{
  "num_hidden_layers": 26,
  "hidden_size": 128,
  "num_attention_heads": 2,
  "num_key_value_heads": 2,
  "head_dim": 64,
  "intermediate_size": 384,
  "vocab_size": 2241,
  "hidden_act": "gelu",
  "norm": "layernorm",
  "norm_place": "pre",
  "norm_eps": 1e-05,
  "positions": "learned",
  "qk_norm": false,
  "attn_scale": 0.125,
  "bias": "all",
  "tie_word_embeddings": true,
  "parallel_block": false,
  "init": "normal",
  "init_std_qkv": 0.0218,
  "init_std_o": 0.00302,
  "init_std_up": 0.0218,
  "init_std_down": 0.00302,
  "optimizer": "soap_variant",
  "learning_rate": 0.0051,
  "lr_mult_o": 1.5,
  "beta1": 0.95,
  "beta2": 0.99,
  "lr_head": 0.0059,
  "max_grad_norm": 1.0,
  "warmup_steps": 200,
  "schedule": "wsd",
  "decay_fraction": 0.717,
  "decay_shape": "linear",
  "final_lr_fraction": 0.05,
  "batch_tokens": 16384,
  "max_seq_len": 1024,
  "doc_mask": true,
  "train_tokens": 101300000,
  "max_steps": 6183,
  "dataset": "wikipedia_en"
}
Each number is 128 + 32 x the weight over its row's rms, rounded and kept within 0 to 255. Layers, rows and columns count from 0. Numbers have three digits each. The size before them is the row's rms in percent of the matrix's.

# o: layer 7 attention output (transposed), 128x128, rms 0.214, rows 81-127, columns 64-127
# v: layer 7 attention value, 128x128, rms 0.148, rows 82-127, columns 64-127
# up: layer 7 MLP up, 384x128, rms 0.155, rows 0-53, columns 64-127
# down: layer 7 MLP down (transposed), 384x128, rms 0.138, rows 0-52, columns 64-127
o81 114:147158157098094107139132208184109121145108145129169119150073123112106104117114146119088230131179139107156149141042151116155116126122141120103089112174183126109199103188088105128143133089144148
v82 103:138082170120129108083158131116163091133143108157131171093181145152132096144169142139091186195137095140184163147181138140192119127160144089089108138133107146158101177106139118184112157098124093
o82 102:149124122099120170129069155124141159135123156117122071093118083115134151143091101112138096099151136151138117161062147067098120137122123163174121100121149085053169119142151135163092064157151205
v83 074:185169161104207150130083168133159179077135091127107110115150203113090110155120188128129080159159085125094111132078121149166152088123068088132162150085106149101116136074133156156141118093068123
o83 068:097127106099048090145142128081083110151095158155065144168134082119137153094143072131140149112085163151161137160179167127073124158147134173089102091140124143127162108212104064113095191179139135
v84 104:108066139083159207073105116125167146129114115121152124124138132081147113110104179129154065129149155079163113122178128130139151102123143103080139072103100138111087133187068140164128124141110145
o84 107:134169171172112132166166139145056060135147129133081123108104103180135123131148068107139216124106106153106125108048134160086115148110118117169152199175135107152136139077150138137147157143161137
v85 117:064159091083151101178105110076158123136127136181169118135105133125150080085115078177134127133134136131127121108100142182115150049133127092137098140152158105114128143075146098101117144124082101
o85 120:186116188118119141094127160150128110152112138109071183102113147142098153144133193088118095130091095059119178124120139080148086177127160181088153121105067187141155096140110130144118119160114126
v86 100:113186149117088137107143142107171138133140140113167147171180131071116191154088101166149196150131071159097118151118144133080132166087145148116153154118124166119159121148109115087195105141120130
o86 103:117149131144168125172109115103106119132146129145061154096096117165148090064155153150112072153090147130125095096169133108179143095160118112095085073149098115171125152162160133121129163138134144
v87 100:201110149107148153142175146085195081132129141145146141193143102127137126140126117153108143131115167128145107149162134152067126105154116100107039075149114125182095128156087157130115108132208110
o87 098:083111138178137104115062087157065131124155129097083164096111140110119151103155120094126136126139084113111146126096166117145153091103113160148229190112141117104096092090171084114118160170087166
v88 101:132143086124181129075117138067131144196154133126120113121108069128108148147145152188128097160100157140141068083154156169109104104164103120112058140092121099135102170093158115133155154193120178
o88 102:113109163111076148153095137113153138120100112128097171084090165093123097138121126065159150106164148133106162104131134063100143131132109143113231185197157146101171097173129103109134162128150119
v89 099:213157140137089114153138123122125131102125106118126167084130170127139149119158142102176103118146167134132149185119115120126094152087148136161193214092089129107075079120129108060182098095119119
o89 098:041188111071167157133081120141083104136090158115179113137149090136146133114104093113155169147078106119141059085126096134142122118137140088083069091159148164129167148186116162130086149117149096
v90 099:096138129151121073132141148129168073155135180127194106108169162175150186138123146111108076160166191159150137168110088131112122139086124122184158172166125082159108111105111099137168144120164106
o90 105:130149150192106151085125112168099144102053123142144165122124141086136124082159107145148138092094174109088106122122159138151139120162113123108102117114130175036151111205151173136114107128112110
v91 116:191165074122143148151109163082071135095112124121114093110104090134116128146121180137108131087134148118116114096138167123167165141156155120087084101125128121185096100121141153198077068124180145
o91 120:087065215103112120140145103116230167185131125126116159177166128158129175125121106098112141145154094170179147180119057146072109131132130174170179109134109120081116149094123107116160126143083125
v92 105:113086142056111113130142081177158114168117137151112103055065111133129127112125150143134141115170140125053209162098098102114122080140192179129127167157108114145129075139196115090110117113114094
o92 105:128179146151123175138087157069096080104143126112152120157190138149124136161122124106107099125073052119171077118107097127161079173100092065121081091080107158122071141126123145141139135181150140
v93 101:147177077125113142132095116135136150093071122131107141141083076101124132110122168111209094081126130120081152167129172147111143116140095127129169128127194114152129162100174143096125113129131152
o93 096:120133194161121161111141117144111131167128129135092108145150172183130131142167084118055157139085127106139125074109086116179078128107199123158075161172067153148134066123064126142127116131108079
v94 098:086090218101128140098111195189129156084180154169114151136144118116133114148125092112125141158112091124140148140122058126148126139124112128138087128172095147124092160117127080096125165124124111
o94 107:142118068124169106156127100038123121178115137101093138077077138132113131114149156130140137115122081148138120120154178103093155153099131141095116117079145081128164114135180163168145123171162178
v95 091:182136187157131118104160155163157133082156196112052129117202158118128146160204164114147118140151071154156143170078114086082138120160127150175156083119092148147119116130111138127173085115117106
o95 078:095104076068138143167051093086099137211105076158177118116083086136138109103107087153116115120107138156103115179183102171171127156091130107089062087118146117131111133143097124142101166165131109
v96 085:187121172064109154162117179129168117118148120106198113125127081085155140146082125130117061159153108118090151133146066124143114091146154111142101200099169087136110095119171091114157126084155112
o96 088:063162143129154132127098082081133110162078126141055165128157149154124137107138147098146140111110108156152149099113166127119141123097179163060120086148064181038150130132136136147091102164131125
v97 112:117105128121113161135148132157115159047120164118122160132109113160101141117059062125131096064135131108086117157187094124111144178103148123134119112164140162078159131130151084112060113124141141
o97 115:127124150171136114145152101090136127157124125118143096162092133137143122089203192112093170148101093158176136093102105186171133090138132121112109104108112068176080125100128165151189100149134118
v98 084:076061166115144182037095168159180109137074140125136126128152118106159075139121154175116125160102123077098116113156135127150197116115132138117143107102042120117087145141147170156122096106138091
o98 086:168126145163113128192144095121116122144133105163078128106117139161125169164172101094124135117139129157135140139076129148096104117168138148131112153109179122084194113149146120150155134143136157
v99 081:096110133173156089098094161129149105161073100132177087181178112077145137126167169104167176149149166151146096104126146152140085110145174155133139078135200146108165132127100180137140106163160142
o99 081:129125150132119156124143107155159145121137157136063157055097139154108116172131123172091105086169122145094162171142141088093162111146060148124112145105117102118092151129157088187114137094079140
v100 097:088119117109088195078126113125115131104120178113150120109162137100127171160120108127151138130099097147121144119128142088128215180140123146092153175165088129147064060124104094116131126151085148
o100 101:165126133125170088174154173104120097185149112142153108147089117171133119065123166115095135127097106081100070149107076187118101113114172084139065073121127125148166206104099171122154144081168097
v101 103:194122120174137073159156147170105123146110158148059176121149110100114144142138087162157040146197218120114101169150176122126088178110186101149150106114158134184068100127098133104113116112156143
o101 104:071152167086105161156071081076139152105084170103181141126104121147139113135129140090133186123127090213174132081146033146124156088129129166093104185144106142095204166178168148159143140139116095
v102 110:116178133106151173100111103135136130121111087146151066061072097083118134143091154082096073161154105151103172172141097129143137132076136194102160168104110127115141107072162127133137106124133127
o102 115:120177176169108104156172145128146107131111166146127167162217124151129113116141099158124188122123122113172089165098156133108144166168121082138069064123103146087109111183133173128147140121130152
v103 091:125127116099123122131140176135134114113136128136126114093126091145109127149189213112093138141158215106141146147127158118141109160092091102126087109218107108106087175119181109140109127148134155
o103 098:084096152169125123097117142116094145087105100137142210147111173110114129119122064125161137093095104088130097120126090156077127113174138127109148175058078117134138095116103115125152087138154090
v104 096:182079116168127172105148114162162151142114159112147158094105123176141115121163140154213125114103175160123089054165166113114150131117176161136095156106089145101119120066144129098104111147124187
o104 093:093134098093118100182135164087086119095129129129117084144085172070130141146123126046101139133125113107103153153082115145135137115141119090129148160124180075119112159190113122136144183095135117
v105 095:119157100151169185106164144170077155105107101063145154144089102108171110128146104095084112166105105174165147052104132050103118138107134170144107123115143094067167136135165095120133120180130161
o105 098:114127078116137103144149127122172122118114134134156092109153153119097111153135159138176130105137125078098118168160093180119173109133145118105141120109084121166074146099084145131127127103143065
v106 106:150105125123104164123091113147113139141169116145091109136114172103127137109126115071188077073059101086113142183095036184155156076094088165140180120094095119110134145120103155116141141112132121
o106 119:095190068128145086111171146162090080122131111115152142156144102133096114136153111145099221171163125123135102080151189143127091164106159060118080161130196171159141080116130105102122136098138163
v107 106:098091130182075179131105168150157203133129125103117177141147171073158063174117161116133154116101119125116063141137144084155168136160097088104168155170123147148111128072175174164124132145152198
o107 103:180131152076152088158166065136115130147131089162130088111106110155110165120130092096163150142147142114138156061097096177095090079099167187148093125115149100135147154171082121203148109115098086
v108 103:143128162063054087127116151171170132103163113102118096123084146187059137116118186183127143114100086090141126162098122143110156139110136109172157147141155150127101143151164146130149128201029171
o108 104:106111119168136166142155111067109128160072103149121127131159155123175087085100084082161074122145139165096113025130119105108087098130113112132099126127116131167109177103119145103139140077185107
v109 098:084107172122113104099089135104095154150105065139126102148121102084114150117170131127123224176102130119107155113130125162083148086112171126085113106175161146131118156150134072142163148179098133
o109 101:158144106117150113140134118090174136117138151129098159100100158157119120164117126124136068111166072098159107115135160044077110149133084096174197129104124113170122155116162147091130166084145158
v110 086:096128167142119163089104103149110127126182139121130115141173108076180120125151151072121085119078129077130196156155102147132127154139096147130097123181204128102162166098151105170117144124143166
o110 096:141119054073122099138177157099116122142054107154125159122092162140046100141132102164160163142169102108129122098139136146132101102116171125140138135061048116133105048099141125148137064124113106
v111 103:145068143147102126125154134114167165153126076136116150106151107123117121133153152117034103138091086110119131177171128143167173098162157111097099103112091117099137156132160080155120121135162133
o111 100:170158123129159144125055089152156121142126136133167119154095160133166135145095124079129128111164113107179160121073150125095113127124189143166183162135136167142118128111144149115147078151116114
v112 101:140114138110109102156118155154105199082137137141077137106143153148077161125130138171184137121226154128165147152106180161132140116127156109139139083152127090120151166200082086132097144154065149
o112 105:079132127129155119106091107096129118160125120113183129154107102142207122116117104087091110130068114128120095096171074102099119171130141085130116178183114160179147167075114157085129111104164082
v113 093:179157150096117115108128096126147134190182175161080116156114172117146129174127110119165128153129113180115118143077138122051089082168085118104138097110161140133150091078132189177135152158138146
o113 090:069147152102070159163126113123178143101153098109129142075152111133074110129118116125143165137158130120120144077174121088191148189078111155134130162134114137084100126189123085172107155114097136
v114 092:142100123131173151105143169159171192118131110126124152082128120155107114125135204194151139119155103101153155157127181171117157129112143115102068099116057118115128217191116109142105136093131097
o114 096:151120130140119126160125104110095076132114136119089114161138134119186138119118057068121143182127143181118126118128106137081115134155139103163170178164159114155134093091141141090156121181133153
v115 099:067118143145178137173103147123085153100121094139058106112102120110112094133098131124047123077157124118120105106154104088213129176169133111152120177126119148147102107110173144156069174120093137
o115 098:168078168112131112117179160080157132145122153135145140145157125168142138149106183163143127111129113145210160170124135136046150129117111203073121039134121110114169172125126098120188142143147113
v116 098:127153089095173117163127162136112193120095092117099117138111194089120142114123087120143104114138088117146143128088100168175119095106107070161118116125166126097143161117120132163148210112166133
o116 104:109130153082121109058152145177121090103165156101129160137172102136133123146119169171104144149093160136128168119210177107074150173152192191087138140127079163183161088079111099108097086136120131
v117 107:002124082160133140140134128136092144157071098068108165139097110087139060138137115148050123137151153145158120129090141076113187145114135063107076098229135140134099129150124117105116129121179088
o117 107:238098212172124114082146087142100110108195102146165109097132102145132143127128107140151136118115120126132130134098086191089109112138088147155163142094138070156101123089107160145152117151107136
v118 091:087118131146179196084111165103119163139143097099133089106173133154157123146139090129135132130065058120117086067131120126134089151126091169127169170079106154109129115143107076126142158137166132
o118 085:178148133145105096184166085198209127119135114125109136116116107125132147128119166144168157162183184158140140174150173135131200147142118150074104119173159088119176167139142140162138105113087129
v119 087:117108119107181156140118113066139169079088042143143135127164196071083145119081111160153124094187119120107100137154143172166107173147114109169121129118183092078182149144125105137109151145135147
o119 090:162144168123104114143138130166123078136141202118082123130127064196162134117150154112107118152099098153179145132117132075081133098140104186106150081188072174222107148092108082127152082122111128
v120 093:090168103157133160109129115186150111179156086138128130142113110093166130142109114140110091189111088147116148111141137115126157102130097085080133088119115077120105182088171131155121090122100122
o120 094:141135143117126113158129168119120122094132114169096172123120147131076099166142128119126143094138173055115146141150156151147122163143208158132110163101068147118189069171082109121120154135130120
v121 101:097097133104098162088106124137082060156113149133127078144177131085178146159144142100118104166117164095156178109138083079161135173135139118140182085189174097161053091144115151140119126162127117
o121 098:131139130165170102113161125158127118079153110147124181121107119175067112149120133182110136069132084123076064148146120152074127115101113145100059162059093136127191125059109117118127116072132105
v122 114:125105123142131190113146097109106134126124084112120149116158182105124146155154115182095022127074120128156109097137164088140167211120111114150142096158113053095062080120120097111090142225130110
o122 114:159113132139135092158141149184086058143160131125202124130090086177112121095075120079152184114171099095109103169105076189074140079118108143095078147112133184218184188097082120110184132052151115
v123 093:150071060109105123141186115099193054175114106100082124155163146148114078147133112191085124181114118147175049112125134122102163060152083056113120108089069137186112101112093139151149130130082115
o123 092:127166164163094117130066114166095151066156111178138124119115112106119149119132165074173120091155173149077166124083163156126141136114119178135154182148181126092114160137136107144061168148142150
v124 109:138151107179159239142149136168156172062141111091084067119204202113113165113138088115177096121160102147108101139128092138098139133124166109169158113129177169116099154123062054108110083132153125
o124 102:137112142048157031143108100132093131195163121134167167152079055120181095086111151174074147154100154134136137161176167157148178142130119136094111104106092070193145125089104179126117120096101114
v125 092:109166156153122087125116136084075165137166150139121132112167196137145117191105090122089078110153112130151142150067120108155080177108142116145119155070110150102108099096085090115123163142123091
o125 086:153117112081149132139173130125153069146102141102171100085117091130137104059094149121210146161114129131136089088179115132126138143138099165079081053166145161147152155174112147138178111138140107
v126 088:093117151123140154140119176118204135118113114152172067142128179078135161100151140138126132109129097124164118131116139117137079212159154098158108165164154136097062091163122200137142121158116124
o126 090:136109128086119160153155127162061067177102108126116175089144119141138094136096117147156129125129133126089148109135119122128153060144131169070157097101079143162168170097098078162142107097145079
v127 094:112110099111100068185112139129111112157161127120175144149113072142140144101116130093123122159132151079176156133095080086160054119131158126124089202144143116146155132128188075112182172125083184
o127 091:103160132112185174097189146095105085082043177117120126103130197123114121172146150160203146116101094104087104080142161115104130122104144154098154091125085166105152137149117164138109137146171062
up0 093:125093075102132125129137163082110155157126158128119143112090172142197135079084133165099126142134142089122107104091152075136101144116139153133161062049068155164157120130170106164198152148208135
down0 099:121073142108155184125151182066089163143129113094150133176141126130185112173081053172075140121079107142134152084151169138116084104101126120092118129111130160184103103118186203179163128193116156
up1 094:132110125152069147149146147140166150120164110139127127159107071111111101128109193139146131137118160174130092165074116062150141111181089151098184078113106079153082094160127151130157127074068155
down1 098:053096121086086162117121167098142101171051106157090141151140079099096099158086147111158143123093069157154210115112100083128113067182108100064110105150104103130071098172102137139099098101088134
up2 103:132116185068144099134117101099135112133168142127164119119097079140155170170129130154107093140050118172255145098121164165116121148107119123127143111191145080108174138118140188127084149146116173
down2 099:124145145131133111152150168177087122150124109127111207099066127087097144141110121151111099146087094114194165186109127053162121149135113133136107146150157109127173096026101148138141158181101114
up3 106:136088163135146132106101128116152123115226171096134131137157137126105096091132202140099162118148147066135122081120171103113129160127152136112093160115103125108169084119107172169079210143126092
down3 103:152104163119120096139174113102081143151114141066114086162053196154164160126091109122151148079130146136178148174104097142088108138151177220141136138159042075164112141091117112097134082120138098
up4 107:115146084076073127130098111092136102148136169146143152156077185179109111108096088171137121134086100097162095140086125129193135174109122145121162132153074113158115143109160115158185081129109129
down4 100:095176139103128101181087216093111160114132166133126143147123120116099120132119088103122102052165086117111099146092132203140168118167094115149160120197102136104140165111167137126170099173115134
up5 092:160157170164169146199102125152139081142112069128145159117120133168149098179173085146181140099117162122104153065120124149108120152087122067118116136140173147155159123143096140119161157102061160
down5 102:108108091115099177140097148120129135105140123137158092127085191092168113123070106106099137126089107111136149123088083157140168177163197161110111168116154115103148052102093150136130100099068150
up6 105:142116178109170173179113121128153086153150155182153176151103125169125115059146170178121172093130102081101107123147056113052148137177100183120117124125098118128150118180098112095193170088156105
down6 101:143127105105172116109082130134124162119168117161103142144140124137166188171109166162057191130115138067157151169153173120129169085129150177165113126106118074134106127226115186081137128125179100
up7 097:100136071097152104170088127076111143149120114168190109118126121144080080166178185097105100137102160133104123126124090150106100131114082147098153138126088124141132126162125106144112127120159181
down7 101:165162120159187114072120205169099172108128176073136182121132125146194204109126131175125188097158144098132128156107161135095182141155156093138151125147161093187077135145192089130079093121106128
up8 101:119094114099142128103139074116103128097134108140127150171096146141097168180089069143151139088110107118082161133095161121096119116154146119122149139080164159138117128105157154208157105123086178
down8 100:141094111182150168137097151121157123107108162122173137126167151084130144162118128130133138042208175138107106071127128102122095143096087163147094120138092098099138127124186172066123150168109108
up9 100:189149180108127064145156085157151139108142127074119111057085095179128169169194085184121169111128174134128144139137123072064118176112137143178132151138147138084133099145136119091123103135095125
down9 095:132152095176129090129146112133116163090141135099116094138115116145071138167129164093158093124167150090095167102175135111151154133144084150108122172135114156109164116171135145213047144115132117
up10 100:174161101085091079134137100114087145137134141175190109153149145153099130106125181104082172140105212088112106139157055157134093129186126089176083045176140129083137161147117175103119157125138070
down10 105:099143129143073079149139107145113111184105187143127167132088143087151064194142137160099129164121196118146109158147109110133121149145073093114197141112106101090173102134141154170173194138082159
up11 071:087125114137081109122100116142113117145128132111071122166165099151160150137158145133088115137128137155092108211113170155146126133129129123093112124192167164135172162117128154132162175125128142
down11 082:122173154128105123169161126112155087148122119143142114186048118131100092162078102122107104197100153162175115147167110114104113154130133154167144144101095142085153098130130185132138086102143166
up12 097:104107191170095141114142122066137170180157130127171109178143118149093146154090107147145122110178103128120125161093092119089069165134106129185172119133202163088167100144102096120140130102173105
down12 100:131077130107151134131102156145114114131099136197128170089144112101143144093140134147105182135124116092093178106089180120105136164167138132121166110147162103178067161161140193161130148137102106
up13 112:076116166133092161087097178094197123139121104119180114155118098101116166109089081148122130132121137136108175176115139101110103178121174107098137163110126169137142133080152164135207081145135125
down13 117:130205172160145183155042144157116150159086154173184113111106128139150145128146116113153152123119156086081105166107136116113078126135121083168090116158144169182016170126122166118133101113188111
up14 098:097126158086125143151127180079115143196126115127139153119154079165073168164125134139115160123157085160127135119135074124140111115196135097094105077137110073099143089155094068170108066145150136
down14 106:099106106123139138101172100165121088152147054171052156137127120186086210092097119085141120144137135134089159106095121132131146107126147130030147105125120116127124118165126057157147084176122100
up15 094:110080101177128140135137094107159064080111137129087199067095157080126140095081137123143119136115080103117095111119159178170137189093181149106174136141148122082171104156157080147138130109148129
down15 098:111071128184159111180080102118118092120062147150174095129080098151090141088100138066070122151101117090089151129201151099137109128162123159150110124071146138099102192141087091171100090117110181
up16 095:167116121116108131148111108113105147101171120150120133173144077160113100127130185089169139076112107196120116159110124164104165079148124140084143142107114208188076147144100163124131117104104178
down16 092:109095111173142149137167133167148159102168120090132161184120157129095078106121180145121165115141187200118154155121168145083145133103117084181134125112103180060167146150118165042124141191130169
up17 107:148138118100140168076091144165111058119169108082124142124133077138126064166133119196170130151132152086145108159135127090155122165163115111115146112102208173083115116176112086098153141067124140
down17 110:156099131133078134109095144137160136131108144090141194129171247140102125130124151099106097123099111133124114167081136154143123089168123101066104133185182110094098127154151103088121108135201121
up18 097:072149101121140136113135069099128115104106144129143129178141102105196148149133127126122144180119113158093152172154108139116040196127097047130151065097121104114171146121102077153126136114127096
down18 096:144139139135100143117125113134137166137148173105172175176148169105125114109145156092121096161135104108100131119145101201103103124132112108058179135088090158149120140081186113162238081130128146
up19 103:162094159099129204187120112157171116095124136109110120141132102089070095186182119129089086086115154176172139098096109038076121107059094131102126207168131146147099152122141171145148159128136126
down19 100:124163112111161173171127130164100128106141175113090119135154076092076137108120081143083135131118060143165152136151159115136139144172145115048090133140077154131132103136174144195125138136147120
up20 095:069117132104120126147145119160157149101190097136077136134105178115127094195126133112122151140136107171141131042150143078180101124132136142152156131136124110151128084048073108131075137134149103
down20 091:170196106077119092065112147126142145108161108164165088085043106183134142154086150138138156134141113151109131072127145085182142108141051163107163095124107120149181104180118116146140121108098129
up21 108:105168153113146218105111106151142085115168168070127124108140134121145134141137134144108128115060129136197135152088144121171139099153065126127082115100175071113147115137113043107115129096109153
down21 100:171095159148080139185132115110073095132120135115131168111176115132103139098174150159147132075129094122094116180061191140141101139133121132078133120160067081095204085183103134174131157113175108
up22 103:114111089096184049150104118103158124154113152149143103102107139155165172205126166105167108125137111083168121136172176143087127156110140074128156088120111123075118132093169167110122107109155102
down22 110:130128159113168105120139116111196105160089150095153118141113095083143129089123171133089131148106107152110095106136129063094067149128139129118119161123135108119111183105069132163127140158062107
up23 096:124065093133178134136153084134121106182095121124115115176133119166156134131084157114127121121131136162095078168117128102176146139143133140104120126173156110177145116079095098051127100061074115
down23 095:165065054139083111081089120137126116127156105121192173092121120168144092102153095115095145106148171081095139090121102096144173112138095113113144169102146110076076136121144122123109153134057141
up24 094:115141143127176094093159120159101181162095109113133126128163120145116160152161127169126160158121128139114149155134147137108082158157108097146148090166117159140153079099148112120073123102119160
down24 097:112094150151136070103134149139138104143141180090172161080069122181116202108195132153134131138108090150182161097052088113141131121147098168115148065143153170143172132117132110113143128147132091
up25 090:125132054116160107116160143133143103071168179145138114131158141168115121068096190166164139144122128187091134166146149103187079105185123088156152084112100221125129170115132168174107125064140129
down25 097:138188181129148111119120161151137138096144178159114075135115098119179117094100137127165119111091123142144137080083165144165101150197115132144109123103167198118183175130156155171101115134103090
up26 076:126073041138149172154161158090112140143148117178112125139061137103057125157148125109133122117134164097137115177103115098105099119159136150082161154153132102130135125123135149155111182131117138
down26 086:147123146080165135125168156097111160160059119099100149114127077129141158106114089097099154129163132110149120129146098102108097144132130116113117053082067141119103107076099124100074089164063128
up27 083:157091101178123142105191164069109128086118143154160133137115178154177177195156157109178218127106116131138139167043112126112089135121128102101153088109075130191083140123139144139158090149138049
down27 080:151182071058182132140084120109135119172099051127099135091130132145136103067150083121160152132087125138164151126142116173169071142168119130068132157154117158148134142128145163168187090151136133
up28 125:098143134177087157169147118100150107095087119131178151187150121143083135091130146167105127181105064111120090087099144144107075137123096118149081063168118177126128149122111090071182086130187146
down28 126:080123106125067133149157135101148085123068101176114088159160122134126068123137155118073181133117107130175153124123100085103096115079131131132132075168182140081100134108106101168152092203098112
up29 101:199179122147194147116182152103141056161068174148138206120128156150127101079120128131185166148100096056146152094168132129105129123089177126121108138123119139090154119111138128132142122097187125
down29 099:124113119163124153103130113108090126135103103145150154116124132169196139151129062084109074117117133083136116101184112092151144121077114176075059109173169129099092121086167029088146116130111128
up30 096:115146114119113128147086117131153136133113121170058132155166149122115115088118118124141186166197138164099167114142121081080081077119143124134163159130127153142172155092085154131171162105161108
down30 097:147142143122100092096076136142183177108103130197146167142141124175078121077173162115096159146172104138134137155148124158104086103131147087075136176168142157189123127154124091088127135097121200
up31 119:078106110117145128090047132175091173100147130150132067175161127126067182196128190081167128134146133187138141124152158097083079114115116188141115110112139138126131089113132083112094109147144144
down31 121:131108091101165166148069092111144173107149084129074116157067109146116130098110161112149129200176126154126137117154110083080101151146160149061123108159204186217191123122103154101098098111174129
up32 084:152127121072122132116103130099129142203135114136138046124151129121169157162130147109130090111144149086132137158157075087136122102149193138085143102097108098156096101118106179145091110076118163
down32 092:103108147110110136179103125120172120118097124164152149153133130096088148128144151141125177094137035106121170156082142177142144061126126170080141135189094122125151138104114121125123120112163171
up33 087:027123158106053084160172154127120178165086183120107116157144113146156159158149118185143136110118146156066118126226107126068106137138107157082121159118093109138121132139085082111120081101078100
down33 097:131184154181122148141158083124116158185147099134153141093076143157165133186140101199122066138155137194126181113184179138118055104133052132183108160130182124122118135139118134155077128096117164
up34 100:173170137107105150137166183148043161158128121129156102125104133178095133133138153135105104163123166119157101106107093148116080144123096073164076093210117128070159125141107144126144145122112106
down34 106:104136084156083095114162166117137140129131081169172109075068093150151134123140179102151127094102097160169078107148125155154107116122147088159165145209097136077133106111096142121148090159115063
up35 087:080090103092191158158127114158143100163133141141122141171175089109104141112165202161092111143134112135069190099142145102117134182110052112082142106151122153173184120146125142144163088086178149
down35 086:047146133072160156177142127111124182077119102163126133135185106146126151135148175129156166177171110161136124138117141161100120145134107133212124124200212180144085147128170118089118123112133158
up36 094:064144103143122132208112130136144104151136144097066132134148142175081161119170106140068139158128113118149142136124131077094061116164179101139107143127098161136092114120103162132134171147222165
down36 091:089094204153151109187158135132170134151083164130113056181118172183112123148139129125131155137151185160121164100120122128082120103136122115184125183147153118140135148153130121160136190150122138
up37 096:122100147155118156120115156078130159115122174119101143137181176166068117134099109120119123115107206119137160210106140087119088105124080104140105139097160116096124144096155164166129158146088126
down37 094:136106096106143125080158070138167121127093139140218196160138081167088090096142125123112151144100183143083142193100142120111116110078106160102101149110140175112086160076164164124133149125113105
up38 108:106179148133124151176150130079076081184133145111097087136110154161141088142168158114128123145133112204075169112128140194119131096117193109101111133157132149144112178104094121134203123142106163
down38 106:153141134111108171115060109124161090133108129155166061172117158157072119166161148131081131114146106102178105118200163125172119133173099126123116137113126104153121150109051146122104144140127157
up39 117:138117092042166189153063206140204137130152158128042068148129143142110047179101117106146143096102149124071116130148122097182118134180146141118104151145088121111169122154148187148152110138142089
down39 122:131095095111154106072109135096102175124134098130105097137103167108126116129055145152180132039083082158108146170103167199157112123145120112158119137113140094157166124140129160144060152081119090
up40 113:117095114201158175148136126120128129138150123135128100126154111119122154158048137049098098130185126131145173098107057070136103128107082124157169093202122107089096156127094119092132081106094149
down40 103:203143162183190177129093127165135142093137134121147140139091120081156219134165137158219093122136111118076107126099175144146121154087139176157120186069186107156121112147195139155137155142132130
up41 100:134099167064149131167122088126092107132107099156111159151169067149100131119117121164141146167102118125112113096149152101120155115168134137137053102063126174142168103166104144094139136166091097
down41 099:153121115078123176173104109219131169155134103051051115090121158090114116101130116187163166180115103133141162107095110105063138122155113124190168145122140103129139098113146163133105107177091121
up42 099:084138153092098137187070108149108101184145146130113129175129119156153038153077179144115108129096156155167134023112124129117139145157194134163159089152079099163085201126094119148118104137128112
down42 099:149048138037180092139163119122159144147097134050121170098102129134122175083132113113079154104124142118164120134112097108136149150144102152110111128127117108154103137133140148136103177127103138
up43 103:129122107087114130174099162102145136178112143072123122131089105168129083146147113084083136159103083175117136103076171080131128129150120088127086173134141157133150122158148130118079071158127059
down43 103:116098168059157096164136140168134145154152170046143081192137113161133098217087062131161090122180127088088139125117120114133124067094126073072159144143111145150090176130137077124065101112133097
up44 095:143104155106155116125123112076182118147130093060154123114076126116179138134107112138109154102129118127128097139127121167098128105167107120067111090133196163100199118144112199103102165142111176
down44 097:152171200110126081145146195149092116119114129127080114137131154077091087114122137186169085084136125170084153091106077046091136090150157088133120141169113084140131123162129135142081153085155185
up45 107:122078118119119108134127141052097089139150102149128105145118143149136164130107122161166080142135146098151136173117101146158108103109141168069111096132134115138094122172084143144116074129125094
down45 103:119174098117105169079120140186197096118182098151157144106145152135156123130097115116092104149132048092162130063205146138190102092100110179135145152122102161125123103175149180087170111099177129
up46 100:113142093097155060184145133158095054150184110116133170139126109143114129140179131127133111156107133192076103139090132097157074143105152142112125133145098159133141092106119085113149078097100139
down46 109:083107066069113119151100125108129107133130158119149103126101117191124153159186169123127087154091175132096143153079074093158147126106127155115104114109128153113157108164141142132147049092098133
up47 089:144156059088141113142167076079154057111099121115116143147131161099129156117160111150117097147143140176144165177102137075156109119090193167082089137158089130082115122169144142139138083147112137
down47 085:120134110064111087120102092097143106084142067141106133141192134092152163046138146212124126114149100144159113149112111125115171137159163142127153174150132130063108112161152198121116095142144168
up48 118:099090052145098157123070115113169139101109111141129140132139141096086162084088127086159150040147152094136105195104072163078123128169165114162131135107157164142196080177123152158165087128130139
down48 113:160187127151171130115140119158064179100133158084127183107129121128169176112108101103133118125103070022089175110140146119077206095149117142136096156117138139160089141134168111156132136075159063
up49 102:214134155134156156045141208139107147168104167140180112099091168115091139141125069158113140094157158057156129074150148142084072140136079126126128134105158123128182050109104131079106145113107158
down49 099:093118159239139118118151102092158116122146181170136136112121199118178187088111140114080124066092106137158139090151107179120148151121125183139109140097112114124131110118151125145176129133106077
up50 118:112139126129139111097077120147100107147117098111143178185121075158097120118173129106151160107126123150133144143113100174078106184070186118103091122093110166086215156111090164143205103108126129
down50 115:145120167084106099084150110160115139153091080136117186095124112140115090121145194138097107065160133130106160210177081133095102066106120104091108086177111128125151127122128161160160108121194117
up51 093:172111088079123097143179172135165131114107131120134138140129106092133134128099102134117182116162186112088133147103149105102147161128157180131085083115080088195180104102062094092125116045205140
down51 085:191113191090111157052154080127144161096188167073092127170157143131123141108187151143096127149143158092137111163167157115124174137101156107132142151101132133105141082208096146196101146145136132
up52 097:150125150129121140115103152169173167117129134143103062060148109086101206098101154167127170108174153131111146141102099081154142115134131106106096143119185120079174149120134115157126154188189115
down52 093:087072100143107130153142052074160138140113158130148161093096079083138146081125092147121098094096120160195093136186148131086162139138147105115116129192140085054156125127111058115168167148102160
up53 111:152189157160103147102180118100072158083135146129184131168107158135096124089160127143109155157140156106148115108126142153124111127148115081185089177140125138088193108134082083133146135110127132